Weights of a small GPT-style language model, trained from scratch on English Wikipedia: no biases in attention or MLP.
Each number is 50 + 15 x the weight over the matrix's rms, rounded and kept within 0 to 99. Layers, rows and columns count from 0.

# k: layer 3 attention key, 96x96, rms 0.14, rows 66-95, columns 0-31
# q: layer 3 attention query, 96x96, rms 0.151, rows 67-95, columns 0-31
# v: layer 3 attention value, 96x96, rms 0.122, rows 64-95, columns 0-31
# o: layer 3 attention output (transposed), 96x96, rms 0.105, rows 64-95, columns 0-31
# up: layer 3 MLP up, 384x96, rms 0.143, rows 0-38, columns 0-31
# down: layer 3 MLP down (transposed), 384x96, rms 0.117, rows 0-37, columns 0-31
k66:25 49 41 28 67 61 26 19 56 37 48 57 44 23 72 52 44 44 58 91 56 24 55 29 17 94 67 34 29 57 37 61
q67:41 51 67 39 52 57 67 17 53 65 52 44 39 43 58 54 79 33 48 36 41 78 58 51 59 44 45 47 57 33 51 28
k67:40 67 41 61 52 46 52 47 45 51 74 45 38 68 39 25 36 57 13 20 41 82 19 52 59 49 45 77 45 46 31 64
q68:37 43 49 35 43 67 47 47 54 66 47 27 48 51 55 55 78 33 37 40 73 50 61 89 43 54 30 54 47 41 53 25
k68:44 54 71 68 28 48 30 42 56 37 64 33 64 76 44 74 37 27 41 53 43 82 65 60 67 29 59 50 47 64 31 37
q69:48 64 57 49 39 92 90 36 55 36 59 53 31 56 61 63 29 64 37 73 34 50 56 55 28 29 44 56 55 43 47 45
k69:80 35 62 37 61 35 76 52 57 25 45 32 36 46 42 31 48 46 60 70 76 30 61 81 41 58 77 32 45 42 38 42
q70:47 63 48 56 52 38 56 31 54 62 74 17 63 60 31 40 41 54 62 64 61 31 57 50 40 43 46 61 44 60 43 57
k70:40 42 26 49 13 59 68 44 67 40 51 79 48 46 38 32 48 82 31 28 34 80 49 63 52 70 44 29 63 86 33 39
q71:52 58 41 53 55 36 49 53 77 60 61 31 50 59 43 51 66 58 57 29 44 77 38 68 49 63 21 62 31 51 33 60
k71:48 61 61 61 19 59 47 22 50 33 38 57 37 68 65 67 58 48 53 64 31 62 19 54 35 37 37 43 69 81 70 40
q72:51 53 52 72 55 47 52 80 45 83 22 64 83 51 51 54 55 40 63 40 47 53 43 50 76 51 70 33 32 47 60 45
k72:76 57 64 42 52 85 49 38 47 18 59 73 55 55 67 52 63 51 33 24 51 72 52 25 63 43 40 12 69 48 48 26
q73:46 57 46 43 41 39 69 53 83 64 42 55 39 26 55 42 49 49 39 45 38 34 43 44 55 55 39 29 66 53 57 31
k73:68 39 58 43 29 34 66 47 52 45 43 54 36 25 84 76 58 60 36 37 17 48 57 72 53 73 51 84 17 43 47 49
q74:69 53 54 56 57 35 45 46 64 76 63 36 66 39 53 46 46 54 24 70 47 25 38 54 58 62 42 43 51 46 54 43
k74:54 19 50 46 35 35 62 39 33 53 16 60 59 39 57 29 41 76 66 45 65 06 88 48 49 76 17 51 32 42 83 71
q75:45 39 22 53 53 44 45 25 40 52 53 54 85 66 31 50 43 45 72 55 51 42 80 52 39 35 54 38 42 68 53 52
k75:72 58 71 47 31 43 56 58 62 48 69 37 82 56 56 50 56 40 45 31 63 68 34 71 73 71 40 71 67 46 55 56
q76:54 36 60 59 77 45 54 35 61 51 86 61 29 66 80 49 64 58 60 55 62 52 74 93 61 50 57 50 45 68 62 67
k76:59 70 46 76 44 66 21 70 64 55 63 35 47 62 61 46 40 59 37 80 46 45 54 31 34 67 41 63 52 71 46 56
q77:48 24 57 58 41 58 60 41 49 58 55 60 48 28 23 51 45 65 26 62 49 56 49 58 32 50 63 63 46 30 38 59
k77:35 40 08 61 44 79 23 72 48 37 49 73 59 63 42 82 57 49 60 27 51 53 72 59 46 60 47 56 37 67 48 38
q78:30 34 29 29 61 75 60 31 43 56 49 34 58 26 42 63 43 70 71 46 51 52 60 56 69 54 63 76 17 46 50 19
k78:66 68 91 40 36 35 36 23 36 07 47 69 67 48 42 65 39 39 30 32 49 61 21 29 57 53 25 26 87 86 25 81
q79:09 40 20 28 55 69 47 55 63 36 30 72 43 35 56 23 59 59 74 06 79 64 04 99 51 82 08 25 41 78 98 30
k79:43 43 62 58 75 43 35 72 43 40 53 57 52 39 70 34 31 33 94 20 42 54 75 40 41 67 54 34 42 48 54 65
q80:35 46 47 61 28 15 77 58 53 72 66 44 33 37 43 19 42 60 40 67 56 31 43 67 66 79 66 32 36 21 53 90
k80:40 71 33 55 65 80 49 21 40 34 58 59 51 56 67 51 33 48 41 09 50 32 49 50 42 48 68 60 40 62 48 38
q81:54 36 31 76 23 47 39 54 21 29 49 45 54 37 50 57 50 45 47 60 40 62 71 64 71 57 51 52 52 65 78 61
k81:70 51 30 43 30 31 53 38 43 51 59 25 58 84 55 28 62 50 68 68 68 33 55 11 78 57 66 38 12 49 40 66
q82:50 62 67 57 47 40 31 25 29 65 65 52 20 36 50 37 34 22 54 68 54 81 78 10 26 44 49 79 44 42 76 47
k82:49 55 45 47 04 62 53 34 51 46 33 71 46 68 42 29 40 45 36 37 42 74 59 92 32 70 55 24 62 34 51 32
q83:40 45 83 51 39 68 35 55 57 12 63 56 82 33 65 54 59 39 45 36 61 67 51 73 39 64 24 43 67 73 48 78
k83:56 54 66 89 54 39 54 42 30 29 38 55 20 46 45 44 36 35 64 74 54 60 33 76 39 30 69 66 67 60 49 65
q84:66 54 54 69 32 77 54 50 42 46 44 61 58 60 33 67 02 64 86 27 29 72 58 26 80 15 43 52 41 29 49 36
k84:21 36 47 55 51 71 37 40 68 57 39 37 55 72 54 20 31 54 63 60 65 44 45 43 35 69 35 59 65 73 31 56
q85:31 45 00 47 55 00 28 57 36 31 75 30 07 34 70 40 25 35 21 87 41 36 61 24 54 89 76 56 52 79 37 58
k85:47 69 36 09 41 54 43 41 47 68 68 64 81 47 62 58 22 46 49 82 45 50 58 32 28 54 42 45 31 71 46 73
q86:41 32 52 30 37 30 37 13 72 41 96 48 32 60 32 77 65 50 96 87 40 51 24 14 15 44 54 43 41 33 69 38
k86:48 53 28 57 66 64 38 52 44 50 28 30 35 24 59 24 51 44 47 61 55 72 66 33 49 47 57 49 43 23 71 45
q87:53 46 28 51 54 46 19 32 50 53 42 39 46 82 61 35 23 01 27 69 59 48 74 55 59 46 68 69 44 26 49 69
k87:28 66 42 31 40 26 34 78 42 42 57 21 43 48 34 51 28 46 52 43 50 42 46 33 47 52 32 35 50 38 52 35
q88:36 31 32 17 50 49 66 64 57 71 58 98 55 59 67 36 50 49 65 33 65 58 22 85 43 79 32 68 84 45 91 67
k88:56 63 59 58 45 57 36 66 63 33 61 50 72 48 55 87 70 32 55 31 21 24 29 57 50 54 43 56 54 51 53 14
q89:26 65 67 44 93 77 50 58 99 51 35 72 73 47 37 48 67 72 69 37 59 40 40 47 56 48 44 43 60 65 89 47
k89:43 48 35 34 52 57 30 44 57 59 37 42 32 67 73 60 45 47 35 66 51 42 83 68 49 58 58 72 42 60 57 42
q90:41 68 19 61 35 53 49 47 36 74 57 51 38 68 02 40 22 42 75 04 38 40 35 64 48 43 65 20 38 37 13 12
k90:66 65 59 63 39 69 47 52 74 66 77 70 53 46 63 66 83 36 49 63 41 26 24 48 15 49 38 56 35 35 79 27
q91:37 32 60 30 77 51 48 38 23 65 49 50 57 52 76 74 34 50 70 57 58 58 32 47 56 29 65 10 39 71 26 36
k91:43 43 39 50 35 48 77 29 60 50 45 76 14 30 37 52 52 38 31 75 20 88 46 59 25 66 30 34 45 60 35 20
q92:43 42 58 56 97 38 38 50 52 56 48 82 55 54 62 70 65 08 55 68 40 41 56 78 25 23 45 67 27 47 35 44
k92:98 49 80 50 56 36 80 99 52 06 54 39 41 58 51 53 62 46 61 36 49 18 47 38 48 22 48 46 43 34 71 40
q93:59 54 54 32 67 57 43 61 42 39 67 33 58 28 76 44 33 69 51 54 75 40 60 47 65 38 26 51 39 77 57 41
k93:54 56 96 52 59 25 76 78 15 60 58 45 28 66 37 62 55 66 63 70 32 55 24 33 71 46 62 61 55 52 71 58
q94:47 46 58 45 29 67 11 55 41 50 18 70 72 52 15 52 38 63 46 36 72 64 48 46 54 61 36 49 55 29 66 29
k94:68 32 40 69 20 78 23 73 86 30 52 56 37 38 59 52 87 64 60 31 25 46 22 79 79 52 35 69 54 26 64 72
q95:38 71 39 48 43 29 54 66 56 31 92 42 29 67 48 46 69 45 36 74 65 40 57 49 52 21 56 74 43 26 40 54
k95:49 32 59 62 39 69 37 50 49 55 38 29 38 57 43 59 44 31 49 48 58 42 49 73 59 52 69 46 40 37 70 47
v64:69 37 63 69 00 60 27 68 32 83 97 50 61 58 37 36 00 61 53 53 31 28 66 48 21 60 78 48 75 58 54 60
o64:87 57 57 44 46 81 39 13 44 57 38 73 70 49 52 48 63 44 13 42 22 56 45 17 39 42 93 55 53 66 61 36
v65:55 62 67 74 51 61 72 56 79 54 60 63 51 56 59 10 34 41 15 35 66 15 57 65 61 43 57 54 85 22 79 30
o65:38 41 22 63 62 60 54 40 99 54 37 67 48 99 67 71 60 57 42 50 39 64 44 37 43 20 66 82 64 43 32 38
v66:59 71 56 56 63 59 32 62 69 52 67 37 43 55 29 41 24 80 39 43 66 65 35 37 49 65 41 37 80 85 36 34
o66:52 64 33 26 41 73 52 09 33 22 27 71 24 45 71 48 48 50 58 49 49 37 63 46 76 54 58 42 55 37 57 51
v67:43 72 33 23 47 69 35 47 66 52 62 37 76 44 52 24 66 66 37 50 62 53 53 70 40 46 30 62 63 60 40 17
o67:38 44 45 53 46 50 29 47 47 51 52 53 55 33 54 46 67 42 39 80 43 44 45 52 58 39 42 72 45 56 18 48
v68:40 66 54 06 29 26 59 58 60 84 41 64 46 41 54 31 64 65 60 27 68 52 72 43 70 46 24 29 49 82 28 44
o68:23 57 32 54 58 30 50 34 45 63 83 37 67 40 39 52 69 35 38 49 55 56 57 43 35 51 43 46 43 35 44 54
v69:52 29 68 48 48 57 50 56 52 66 62 36 60 56 30 51 53 73 68 59 44 84 76 29 41 67 57 36 49 45 43 63
o69:31 24 67 58 31 42 51 50 29 51 58 62 40 54 26 34 59 51 42 44 72 68 65 36 32 48 68 35 28 59 49 56
v70:48 34 28 70 32 66 46 45 88 45 63 44 49 75 76 52 48 59 67 38 62 29 62 47 41 56 49 71 73 56 19 50
o70:45 57 41 35 65 38 62 39 70 57 00 43 23 60 42 54 46 39 46 84 25 37 43 39 34 33 68 31 40 21 57 65
v71:63 54 53 25 76 13 36 10 38 54 41 15 75 34 53 65 12 43 72 59 61 30 50 49 53 35 32 19 47 23 44 54
o71:51 62 36 40 30 29 64 52 47 54 71 49 63 44 85 59 47 81 67 46 44 48 46 71 51 47 49 50 64 69 66 46
v72:25 61 37 37 39 71 58 63 23 52 38 35 26 32 54 70 52 64 61 75 64 57 20 54 20 64 67 60 31 69 56 56
o72:63 79 46 56 35 38 38 25 16 49 60 48 41 62 58 83 40 43 63 59 51 39 44 42 54 53 37 34 32 33 77 48
v73:55 49 55 29 46 04 59 59 24 67 50 37 42 38 60 58 46 33 66 68 35 79 32 46 66 42 55 38 77 56 42 65
o73:56 50 45 48 36 41 54 57 40 58 54 47 55 51 67 60 54 32 52 70 25 70 25 87 56 62 50 37 32 51 54 43
v74:40 39 41 43 44 50 83 47 30 44 54 67 56 69 23 32 13 43 60 62 41 83 40 27 38 24 51 85 18 54 86 86
o74:77 55 37 73 53 60 03 78 53 44 48 35 53 32 55 48 50 43 50 69 41 65 70 73 34 79 34 25 40 60 60 21
v75:54 44 46 66 40 54 53 53 48 35 64 48 33 41 68 68 64 22 71 16 68 66 14 66 40 37 29 46 45 60 44 45
o75:42 67 65 43 33 34 64 41 66 58 51 32 57 61 50 36 32 62 30 38 78 39 66 52 59 81 81 50 50 48 69 52
v76:45 41 52 33 31 42 41 48 48 55 74 44 42 51 40 31 26 53 46 38 25 43 41 66 56 67 53 68 53 53 64 39
o76:59 58 55 48 53 44 57 36 62 49 50 50 22 58 49 26 34 49 35 38 31 75 45 67 62 47 43 79 42 93 22 79
v77:43 24 32 51 59 24 61 46 85 43 44 49 60 50 30 50 43 68 23 00 40 50 46 57 44 36 41 60 44 53 47 54
o77:38 63 38 61 48 24 47 38 72 40 29 47 11 62 47 46 47 48 57 43 61 35 42 45 28 53 35 48 18 84 31 66
v78:27 75 75 50 41 35 17 37 25 24 30 44 79 54 38 51 56 32 61 48 59 53 52 48 66 76 37 44 45 63 09 38
o78:45 20 34 29 43 58 28 38 57 80 49 55 51 47 35 54 35 67 46 53 62 70 70 57 78 14 57 57 59 51 55 62
v79:76 29 28 31 71 52 65 53 17 37 66 54 50 49 50 50 20 40 38 31 49 48 65 19 26 67 42 81 58 42 55 17
o79:26 30 29 26 70 72 18 60 85 44 37 46 50 36 56 49 46 50 58 54 35 37 40 79 48 74 51 37 44 70 48 35
v80:86 57 77 54 65 58 51 61 79 52 54 40 11 59 38 60 90 36 45 29 44 46 66 69 54 41 87 55 45 39 55 48
o80:36 78 67 58 52 42 68 74 67 29 43 54 46 54 39 41 41 33 87 24 41 69 43 37 37 60 63 66 33 53 45 79
v81:74 48 68 37 72 22 76 65 44 41 50 39 73 45 62 56 48 78 75 48 52 53 33 34 99 55 64 35 11 85 35 55
o81:42 49 47 59 58 58 35 31 43 53 55 63 59 65 42 61 43 35 63 50 52 52 44 53 55 58 05 29 51 52 52 59
v82:61 56 23 86 47 53 59 37 72 45 41 45 49 67 69 57 40 40 48 40 70 32 80 73 61 33 32 69 53 38 76 90
o82:53 78 51 50 62 44 60 73 31 70 40 80 78 75 61 22 60 35 57 61 37 17 58 62 71 62 59 26 47 50 36 37
v83:32 30 85 60 85 18 34 39 72 44 63 11 43 39 60 73 63 56 42 20 54 15 72 48 62 92 51 61 54 36 51 65
o83:66 68 27 48 60 27 65 67 70 33 36 40 34 71 53 63 65 38 75 19 48 47 27 43 53 49 31 75 32 93 77 84
v84:32 53 68 56 39 60 56 58 71 69 66 49 34 36 50 39 64 47 43 49 64 67 47 60 27 56 53 58 71 70 56 49
o84:62 74 32 24 50 22 36 68 53 62 56 39 35 68 53 26 41 41 38 40 38 80 59 41 54 35 74 50 38 27 45 61
v85:55 50 40 47 54 67 55 46 39 53 41 15 63 58 43 54 72 27 54 63 51 27 70 63 63 52 70 17 39 58 40 49
o85:71 96 48 52 75 49 53 41 33 68 48 39 81 53 32 52 66 48 34 46 53 58 53 47 66 51 43 60 42 51 27 61
v86:76 46 54 32 57 54 39 30 45 50 36 41 65 51 59 51 41 54 33 40 37 43 48 15 52 08 65 54 94 53 34 44
o86:25 63 43 48 67 49 70 54 66 53 37 51 60 50 64 42 63 54 72 46 65 37 32 35 32 24 37 31 23 47 44 75
v87:49 54 44 22 62 53 32 33 67 57 46 60 49 25 59 41 48 38 79 71 66 52 29 69 36 32 73 61 90 51 40 41
o87:68 56 40 64 58 38 65 64 67 45 58 61 38 35 65 61 53 52 35 67 10 74 51 46 70 32 53 54 36 62 60 40
v88:41 29 47 54 57 46 64 66 22 48 56 41 45 49 98 61 52 78 41 55 44 59 46 27 42 71 54 63 37 71 47 52
o88:81 53 38 51 41 67 71 47 42 27 57 32 58 43 57 59 62 39 23 43 58 47 37 34 55 51 50 68 55 32 46 63
v89:30 53 78 72 64 28 41 26 52 55 17 37 82 30 43 37 53 34 65 82 77 47 74 58 47 24 23 47 33 52 53 51
o89:67 41 43 57 46 50 40 41 61 40 72 27 51 65 18 53 41 69 37 59 43 32 25 45 63 16 48 50 59 57 61 19
v90:53 47 60 38 39 34 91 43 62 09 31 48 37 78 58 91 60 44 21 51 65 59 46 22 50 28 60 20 49 38 69 82
o90:48 68 28 43 57 43 57 43 35 86 34 59 34 68 47 12 44 78 64 28 52 63 68 53 48 71 49 41 17 26 54 42
v91:65 18 31 99 75 45 42 69 52 19 91 40 65 43 79 77 59 68 42 61 66 41 39 39 58 59 47 45 68 50 77 62
o91:52 61 29 38 38 53 65 36 46 72 20 63 53 51 48 52 37 63 80 58 56 49 15 48 53 48 78 53 70 58 61 70
v92:58 67 51 50 64 54 05 32 56 78 43 80 55 64 48 31 78 42 57 35 43 64 40 36 45 41 64 62 52 72 22 39
o92:60 42 60 32 57 80 50 49 57 47 45 49 65 52 49 27 42 51 73 64 58 47 76 49 37 30 42 57 34 25 52 71
v93:91 60 37 60 12 23 38 56 75 83 43 50 72 52 06 61 57 37 62 66 49 53 68 78 11 00 46 58 55 56 67 31
o93:48 68 54 49 49 47 28 60 47 61 26 24 72 24 71 39 45 18 56 48 39 42 71 66 48 44 81 19 32 30 40 53
v94:70 48 49 69 55 55 54 71 62 00 44 58 22 34 28 57 46 34 33 23 29 39 59 49 79 21 45 20 72 63 18 38
o94:31 25 31 45 41 47 39 59 45 74 09 60 62 62 50 64 66 40 60 32 67 49 46 31 34 85 62 57 52 57 72 50
v95:62 38 75 50 59 36 50 53 83 49 44 60 56 35 38 47 68 42 32 37 58 38 28 65 82 02 35 24 84 31 26 58
o95:20 63 59 58 75 47 48 70 47 54 38 81 39 68 61 78 55 67 69 69 42 47 49 36 43 65 38 35 48 65 36 46
up0:65 69 13 48 07 75 52 53 83 50 50 61 42 35 59 71 35 58 72 58 48 58 46 14 71 14 27 40 60 30 59 22
down0:34 52 85 66 62 34 48 59 29 51 52 32 54 41 43 33 58 57 44 49 56 31 36 71 38 74 50 51 35 48 40 81
up1:43 54 68 47 68 50 40 65 56 53 70 22 20 20 30 47 55 72 51 54 48 72 28 31 57 30 31 63 65 16 35 60
down1:62 39 65 26 51 57 47 55 41 70 22 65 51 63 29 30 62 32 38 35 41 22 81 38 34 42 57 44 22 38 24 40
up2:17 64 73 56 44 52 87 40 50 53 69 57 52 68 81 39 63 24 39 59 38 37 38 27 53 68 75 45 59 49 53 55
down2:56 53 14 10 59 41 39 45 84 40 55 54 51 30 33 52 41 38 79 50 55 62 50 78 36 45 27 62 32 41 27 69
up3:34 36 57 31 68 69 29 50 43 59 74 54 52 74 34 27 48 43 44 51 27 63 42 24 35 79 76 43 72 61 39 63
down3:52 46 76 55 35 28 63 44 76 50 64 71 37 62 63 70 51 69 43 62 60 29 62 67 51 41 45 48 41 25 43 28
up4:49 66 69 54 49 32 54 42 63 20 48 56 40 53 47 72 62 55 61 52 32 68 26 02 33 62 31 65 41 51 65 62
down4:56 48 51 54 53 28 72 52 26 78 47 39 33 32 52 27 75 53 42 44 54 35 34 78 70 45 66 38 68 17 42 54
up5:65 65 39 83 30 45 36 93 50 54 54 30 54 44 37 50 42 50 52 56 38 54 73 52 42 35 88 35 54 49 45 39
down5:44 47 47 34 64 78 49 28 51 50 25 41 49 48 52 47 50 36 78 50 72 42 44 40 38 69 43 66 36 47 57 79
up6:45 62 66 48 68 55 44 53 67 31 54 66 53 42 51 51 65 35 49 54 37 60 15 58 34 66 66 34 70 72 52 57
down6:54 46 61 36 45 43 31 31 60 49 49 64 50 40 49 56 68 56 55 44 63 38 60 63 50 52 34 83 53 43 78 47
up7:43 35 38 45 43 43 23 67 48 76 55 42 47 40 60 27 68 70 52 44 41 35 56 69 47 64 31 34 33 47 42 26
down7:53 72 54 38 60 60 79 32 31 53 44 72 62 68 67 66 53 32 50 43 45 50 33 48 49 20 65 49 54 48 51 69
up8:46 77 63 44 74 46 34 52 54 67 67 30 66 43 36 56 32 31 32 47 29 41 53 45 38 53 32 40 52 40 50 61
down8:17 54 72 61 46 45 62 58 57 59 91 43 73 26 63 73 41 30 58 55 51 58 61 45 59 53 52 62 39 63 47 56
up9:58 46 58 49 36 61 57 31 53 60 62 45 36 41 59 52 66 48 54 63 51 69 56 50 34 45 59 34 59 43 69 75
down9:31 63 24 61 68 40 50 31 27 28 50 33 58 62 51 35 58 68 44 61 46 51 39 44 19 58 58 62 24 44 45 54
up10:29 65 35 44 41 90 37 51 68 35 66 17 86 55 40 33 47 47 34 62 54 73 39 50 55 71 74 46 60 20 66 55
down10:67 42 62 63 48 40 69 46 41 67 43 63 42 52 45 59 55 72 70 32 21 58 54 57 46 48 75 51 40 75 41 26
up11:33 27 53 32 56 77 40 23 42 44 72 60 55 76 23 54 50 79 52 73 23 28 54 75 08 85 54 36 52 51 56 37
down11:57 55 58 65 47 41 45 65 68 52 38 57 41 18 77 52 40 28 51 52 63 54 58 37 64 36 29 52 57 43 42 66
up12:44 63 50 25 49 57 26 59 57 49 57 37 32 48 38 45 51 56 08 55 52 65 32 42 40 43 29 36 42 55 68 40
down12:51 51 26 45 40 19 58 51 38 42 29 48 46 57 42 70 51 35 52 65 66 53 68 68 67 52 35 85 51 61 69 58
up13:48 40 41 59 49 53 24 62 45 56 53 44 68 49 53 58 59 52 60 31 48 48 09 56 49 36 45 43 76 48 47 47
down13:40 59 53 42 48 46 64 50 56 37 56 57 62 47 37 82 53 41 56 47 43 28 69 50 52 49 47 27 39 71 41 44
up14:52 48 40 43 57 65 55 46 63 35 41 66 46 25 34 37 54 65 25 37 00 73 50 32 55 70 46 48 46 57 62 46
down14:44 62 44 62 55 47 50 63 34 56 70 31 50 70 85 46 39 40 62 50 75 33 49 59 58 24 49 59 51 41 43 53
up15:44 49 35 57 52 68 49 49 62 41 67 44 42 41 45 48 67 27 45 44 32 35 45 43 69 52 50 46 76 71 52 48
down15:51 56 44 30 62 42 50 44 69 38 58 30 69 57 66 62 40 59 53 19 61 44 35 44 46 39 39 33 38 29 36 32
up16:56 39 68 43 33 67 34 31 31 31 35 42 17 55 42 74 43 38 56 48 65 50 66 50 20 44 52 43 32 37 44 66
down16:48 57 41 29 55 54 69 56 73 45 77 36 65 50 65 36 60 61 35 35 34 38 40 56 54 44 59 45 67 38 58 38
up17:19 51 50 44 56 66 64 67 59 58 32 72 30 67 73 33 46 76 42 51 52 53 55 44 61 46 67 44 82 52 59 54
down17:71 61 48 49 46 43 43 35 33 70 70 45 55 74 33 63 42 16 55 54 48 44 55 35 34 43 44 58 51 41 45 52
up18:56 67 44 45 79 70 41 56 41 41 48 77 30 55 44 57 42 45 12 53 58 68 46 67 45 41 68 53 81 81 33 46
down18:32 58 28 50 69 66 27 61 71 41 39 55 00 64 65 62 67 57 31 58 49 66 63 48 43 64 68 53 68 50 35 37
up19:51 73 59 44 61 54 47 22 36 49 50 56 38 31 35 78 58 61 62 32 65 64 56 60 40 45 58 48 69 64 43 40
down19:41 54 41 79 69 63 42 63 52 33 62 41 56 35 44 42 74 39 50 36 42 67 69 49 52 53 74 37 39 37 44 38
up20:43 53 65 70 63 41 36 44 39 63 48 33 75 39 42 54 21 41 37 42 56 57 53 72 29 52 60 55 50 78 36 49
down20:20 44 18 25 58 57 64 44 58 71 28 65 41 34 41 43 54 37 57 48 37 66 62 68 46 57 67 33 47 39 83 25
up21:49 69 39 41 46 21 24 40 73 60 71 41 58 41 40 44 29 50 46 42 51 56 37 43 65 62 53 42 46 65 43 54
down21:69 27 60 46 54 27 54 45 41 48 81 56 66 57 52 47 58 28 62 34 27 52 67 54 62 54 56 73 67 11 77 63
up22:48 93 81 63 37 20 75 44 65 76 45 49 17 41 47 74 60 10 56 76 27 40 37 49 65 07 62 58 66 71 19 67
down22:46 26 28 42 55 67 18 32 53 41 61 39 46 58 57 37 44 76 44 48 69 40 61 61 34 85 40 55 50 35 63 39
up23:47 64 63 61 36 38 46 57 40 31 45 50 59 46 47 63 62 63 30 65 57 54 40 45 40 30 62 58 42 76 52 60
down23:13 22 63 20 38 64 33 83 57 66 49 31 42 56 71 54 58 56 29 34 67 63 43 34 40 21 61 48 39 37 43 67
up24:11 61 43 46 41 55 61 66 49 52 40 53 32 33 41 53 51 62 54 51 62 31 37 58 45 51 79 42 62 67 03 54
down24:80 43 55 47 41 79 29 59 39 68 71 44 49 47 35 45 38 45 44 35 66 37 67 46 66 40 43 55 60 36 51 39
up25:35 21 42 81 17 36 59 32 45 71 50 14 69 33 74 54 59 72 42 40 36 35 44 49 58 61 84 34 58 73 51 84
down25:65 52 21 23 67 64 57 57 11 72 33 48 32 52 41 15 58 71 74 48 55 32 57 62 45 53 20 52 82 49 27 63
up26:45 53 49 32 30 65 51 40 64 53 45 29 28 24 76 55 34 26 34 54 71 54 66 54 75 46 40 38 47 59 42 37
down26:39 52 34 52 51 59 64 59 44 57 45 54 29 54 38 32 73 60 62 53 41 59 23 44 07 49 45 38 40 53 54 49
up27:40 48 69 50 76 48 68 56 54 61 40 78 03 46 58 47 11 74 61 48 60 54 60 37 72 25 48 54 34 65 43 63
down27:33 58 34 59 40 73 46 45 67 63 43 70 90 65 63 50 78 40 51 50 50 60 71 63 50 54 58 72 71 52 77 56
up28:62 53 53 73 45 37 42 69 50 69 56 57 49 42 44 22 47 64 40 51 44 50 66 53 86 39 40 46 50 42 53 45
down28:70 59 35 38 37 60 19 34 41 57 39 42 52 28 58 28 38 48 47 55 52 29 55 46 61 42 56 31 40 48 42 53
up29:57 72 55 77 76 53 50 47 55 69 70 27 61 48 53 40 38 73 51 54 69 42 30 63 63 30 53 37 46 30 59 27
down29:48 34 51 53 52 66 28 43 40 29 16 62 55 51 33 62 38 37 64 70 41 43 62 27 75 62 03 61 52 73 48 54
up30:72 62 31 38 89 57 52 29 39 59 59 48 56 59 42 47 69 36 79 39 16 46 49 85 69 51 59 59 75 36 43 29
down30:27 61 56 56 52 26 74 46 37 49 48 23 24 47 58 45 60 77 40 65 38 50 31 53 40 50 59 60 51 72 65 39
up31:29 46 46 59 58 69 55 61 60 40 48 29 47 79 36 62 42 67 61 41 44 81 40 60 59 28 44 62 15 53 47 62
down31:52 77 39 48 29 26 64 64 45 29 61 70 35 50 63 41 60 42 28 45 64 43 57 55 33 77 55 43 83 38 21 23
up32:77 58 43 30 32 59 30 51 46 58 53 14 40 39 28 29 25 63 51 57 54 56 57 51 58 49 48 32 56 56 67 34
down32:44 42 59 43 73 54 60 53 65 24 47 61 77 51 55 42 64 54 67 59 61 19 37 53 41 43 51 72 59 51 34 65
up33:40 34 29 59 36 54 39 21 51 46 51 44 49 63 63 52 68 49 56 54 50 66 38 43 67 52 30 75 51 65 46 50
down33:59 73 72 76 53 66 73 57 44 51 47 34 36 59 47 24 66 65 54 23 77 45 31 69 69 52 54 42 39 41 47 54
up34:36 77 51 61 76 33 55 36 25 54 44 54 58 68 22 34 27 48 55 63 57 28 64 54 50 53 47 57 54 45 25 49
down34:51 42 49 36 37 73 65 84 53 34 43 47 33 27 66 66 67 51 60 63 32 74 26 26 41 61 60 35 48 57 56 67
up35:50 41 56 59 61 47 73 69 33 94 27 74 12 76 72 51 50 54 29 70 77 22 62 60 78 69 54 40 52 29 63 57
down35:36 51 42 55 48 61 42 42 60 29 70 34 73 26 28 28 51 46 70 42 52 83 62 46 46 43 40 44 45 66 38 50
up36:67 62 55 54 41 36 50 73 19 53 42 36 22 41 42 30 74 62 67 65 45 61 55 63 22 62 38 45 31 80 36 37
down36:47 33 35 22 59 52 45 32 75 43 44 75 80 31 74 72 48 55 31 42 49 81 59 58 49 43 56 51 70 49 76 58
up37:67 53 59 60 44 47 59 51 66 31 57 49 25 63 37 74 42 47 66 35 44 31 51 37 58 33 82 67 55 46 57 49
down37:32 53 53 59 30 49 54 62 39 71 46 48 75 38 51 46 67 46 53 39 55 52 56 64 56 78 16 33 67 59 38 42
up38:59 48 22 53 60 52 52 38 37 44 31 46 45 58 78 83 44 36 75 38 35 42 41 74 64 62 54 28 56 35 96 53